config.toml
hidden_size = 64
head_dim = 32
vocab_size = 8192
hidden_act = "swiglu"
positions = "rope"
weight_decay = 0.078
decay_shape = "sqrt"
batch_tokens = 32768
max_steps = 3370
Each number is 128 + 32 x the weight over the matrix's rms, rounded and kept within 0 to 255. Layers, rows and columns count from 0. Numbers have three digits each.

# gate: layer 4 MLP gate, 192x64, rms 0.187, rows 172-185, columns 0-63
# up: layer 4 MLP up, 192x64, rms 0.169, rows 172-184, columns 0-63
# down: layer 4 MLP down (transposed), 192x64, rms 0.163, rows 172-184, columns 0-63
gate172:148107083137154139089209107104170131178086188109123148148179117167126096066139131037072104115120027088094064108122116102086113185173074156107124176126107114099105104147117062155122093055147082
up172:136124108155081090170134199128109162095131079110122125129146137138158132200162078141174201106132169176158171088108125093141088151160177143066099042139107164152110170113104181118148181131114152
down172:139126112142119151163162105107145063135129132155161128113119135181101120153135125085133137107116160110111115117155089098044150124166120115103106127150106129071087173075140098130227109083171184
gate173:131157177082170142149191136098125157062088135157124151093138168119086146095121116103208079176087122116151120142138143128133138086113128116180071130142050163110163147075136160126144122151163152
up173:117098069154118125074111134091108144098061165061115143173122143104094170096124077126114096163156142128121104175135192139139206177166115152198073136102088143129098145131149139174088105143113085
down173:113173096182117171128127134157126122107203121151102144110139147169116082152089152160177149062189147100107170117102116115148074148099144133096143103142194136140128217155116153086085108088163160
gate174:126147072143151093101163094144113128111127142112139118136140113154159140116146126142143146156097105125152052061136096150091092096164120202161112115134101126196142126136117141169118065130146151
up174:118112114165148170141091105098179148095156149122123128129117112070078073128132082144136168169140159104133114124114093137112132176158111114099173160110183119119116111177166184075161110102132118
down174:108118087145117181088164125131120149149129123115151148151156133103140166082123115188163134133122120121163091080129111140143115059125128174149093064134123073216116145101112108168102091160136157
gate175:148088112175074133141163131076160098167153135118097086112187112123132133118119092118138143069116115099067131137129129087096140169177150144147123131147161159100047100073211097113172144077075118
up175:129123121149153179143121115111118101135131126127151077142072117122027112079098129127164148132072173117113149185150152139138184097129182196149130153157148142167100112152161140193141157103074118
down175:101129116120161134109131064160107118137097112168084113076078103142119111103097158118112105119098085115126122138152093116147128108147155180147131119164079109195162088174129163190033153157067094
gate176:139120106102098113065113080132127106146170133056160137165171119164114087136145123131138138115139107106083116155151088087104135174137150133071091182100115111118173136128106069120149107128110133
up176:089146163103137123122151127134144146177176103133090195149134180139137087158081162137144072116136108143147097132140094086170139129125132132141161111129087162037161111103105121136123131187133144
down176:083145112135156121116153116149138155153142090178059141124138185115154105153126141117133083145176160158173114110160168128157127052177089097131148131135147165154132086083155111125130182167188111
gate177:106090200117139191148123138139126062136100166157121151093178190123149153090110147103114135142116164173108129140134155131108106123127116124162053112152126141075095145089188159089111108109145113
up177:119065160137136117213103114132097114132165107108116120096103153117131125189129127124084044153142167155152195157116148102132111127194114125124132170136142050075092111167144063132113095102130126
down177:138123121143124154023118157169127169119123150115118168083175128158163113152184057164150117137131143151104149096104114135158140127178101092160100129098182172128091127110175146117078112122123083
gate178:113183144145141123135164148061191149052129081085093173111180078158168083128132100111119136124119139101102141133049096146141072138124113163070080143128133137094129173107202166092170046160139101
up178:172115149195093102092127113063148152170128071127101076138178122131170092111213135104160158137119118076128135135087114117144111098063141107068140114118160103114109151121086068174151093130110062
down178:115135125117114081161083189125155040133142112108131120108075149088168106136087096175171137055134154094129105128122206115103124114104051182112104064166090131073103110149070160119158094213131081
gate179:148109108152083117093114180098122150081086170084151160100173144177155126133168178112075122129173090109140078145138073147114072118067067102145145149122081161075158065089178103098143091145116207
up179:089087052092120138125118100162131160099104137126175180164170119163120087179151193107118100074083114162130140178128056184193089126076157135077148112086129178118103087148126112119108118147150148
down179:147139115140147087081173090120119061132137124144162127169102187110100158098112141096192177088186160113112170150146162096156125125121144154175198095178173118151077126103116122171129210137070066
gate180:083087079174148125142162151115102140155138156121140143101123167175140145103151136066169090083214101123154126105131023124111107106124107150085111119130076131086122167078141131140109105135129136
up180:156164167079120139144184133136127095101095139141065094167185082102117083167137131126189116145139167162132113177112185152143144139098145124152150170137154121142149098163174103149145145119172151
down180:114097087166136112170129117093115121162137153111157181089123113132130155123183087144100139112100088112139131084115058141067132091141149160091144105123089096120080178125141137121168118121130128
gate181:074091153161115103101130147087128102113135128130088168120096074086089060097118120097178120141185141129172120099093156153146141184120110143147117133149142145181129105164194114118137143080129127
up181:084114128090120145132153149059145060186180086146134130119168162058105132164104118105128127124094137129079148127131165137141093123130089161150144106165133110126122155087138157081153159122114109
down181:113128089161132074141169166116087191124093125099144140156109152124163100219106166143127142122152144110138169088108180147109092100151145100163094163103123097109113184135120121155086136186083103
gate182:095114160097059078167135122088111100168158172125131153158122071179120099123164117072104163119091116166151097114131165085109102155110126133125118133141180113164129104120206101097160178122156105
up182:172124097110146150135168192166110124127093103127105102131146095127161151125102101152137080111158133124053175134138085115111183111178141133136050159127114134062124135141083169151177104119141159
down182:149103131102086168162144194158172090162089087103113138192151066112166088095175091111148161118107114123138106153087096102079134133146079122106135141190136166105104083077149086117205130106133109
gate183:181129171095128110119179148092126164136160158125138119121145172156113092107089058141159126099095144104107141139118141162089145158154152151196154184133135118152130165125145123158170113108142145
up183:114133166115124087099095194194157120130119121135126064155166188075135074161138115129142097152121143127148150140138098082095124127125126102173113144180157175098107190066107133086160095155121116
down183:142125137130136050076113104155118196114084146104142105117131128054130149181101112066149073116112148145177109064077156158152130113120131052083138151146158125094110136074118151101158115111111112
gate184:091076124114123164119120081158121096120091086094132123180110191157151118143196144066129100161138120109118156046072149147107136165140105091117097195184108122108164118121124187104178145132130084
up184:125101104152145118097176123088134151121131095157159150081102138125143073082075065130101068136145162080115158078102128149176141161134138106098115204153121088188138155139128219105130153107100090
down184:133121161154126143108132147179123129106144122188119076130058115096122096094137151087145136178141125063147130143113104141134096194180115145198154139138131155091133154158128187135214186130103107
gate185:125091168119173160140135097085139081067133124117142161154060169146135142140117084116118145093129116093105154110096141142116049184118104146096130093130143157133139127141189132150155108093200185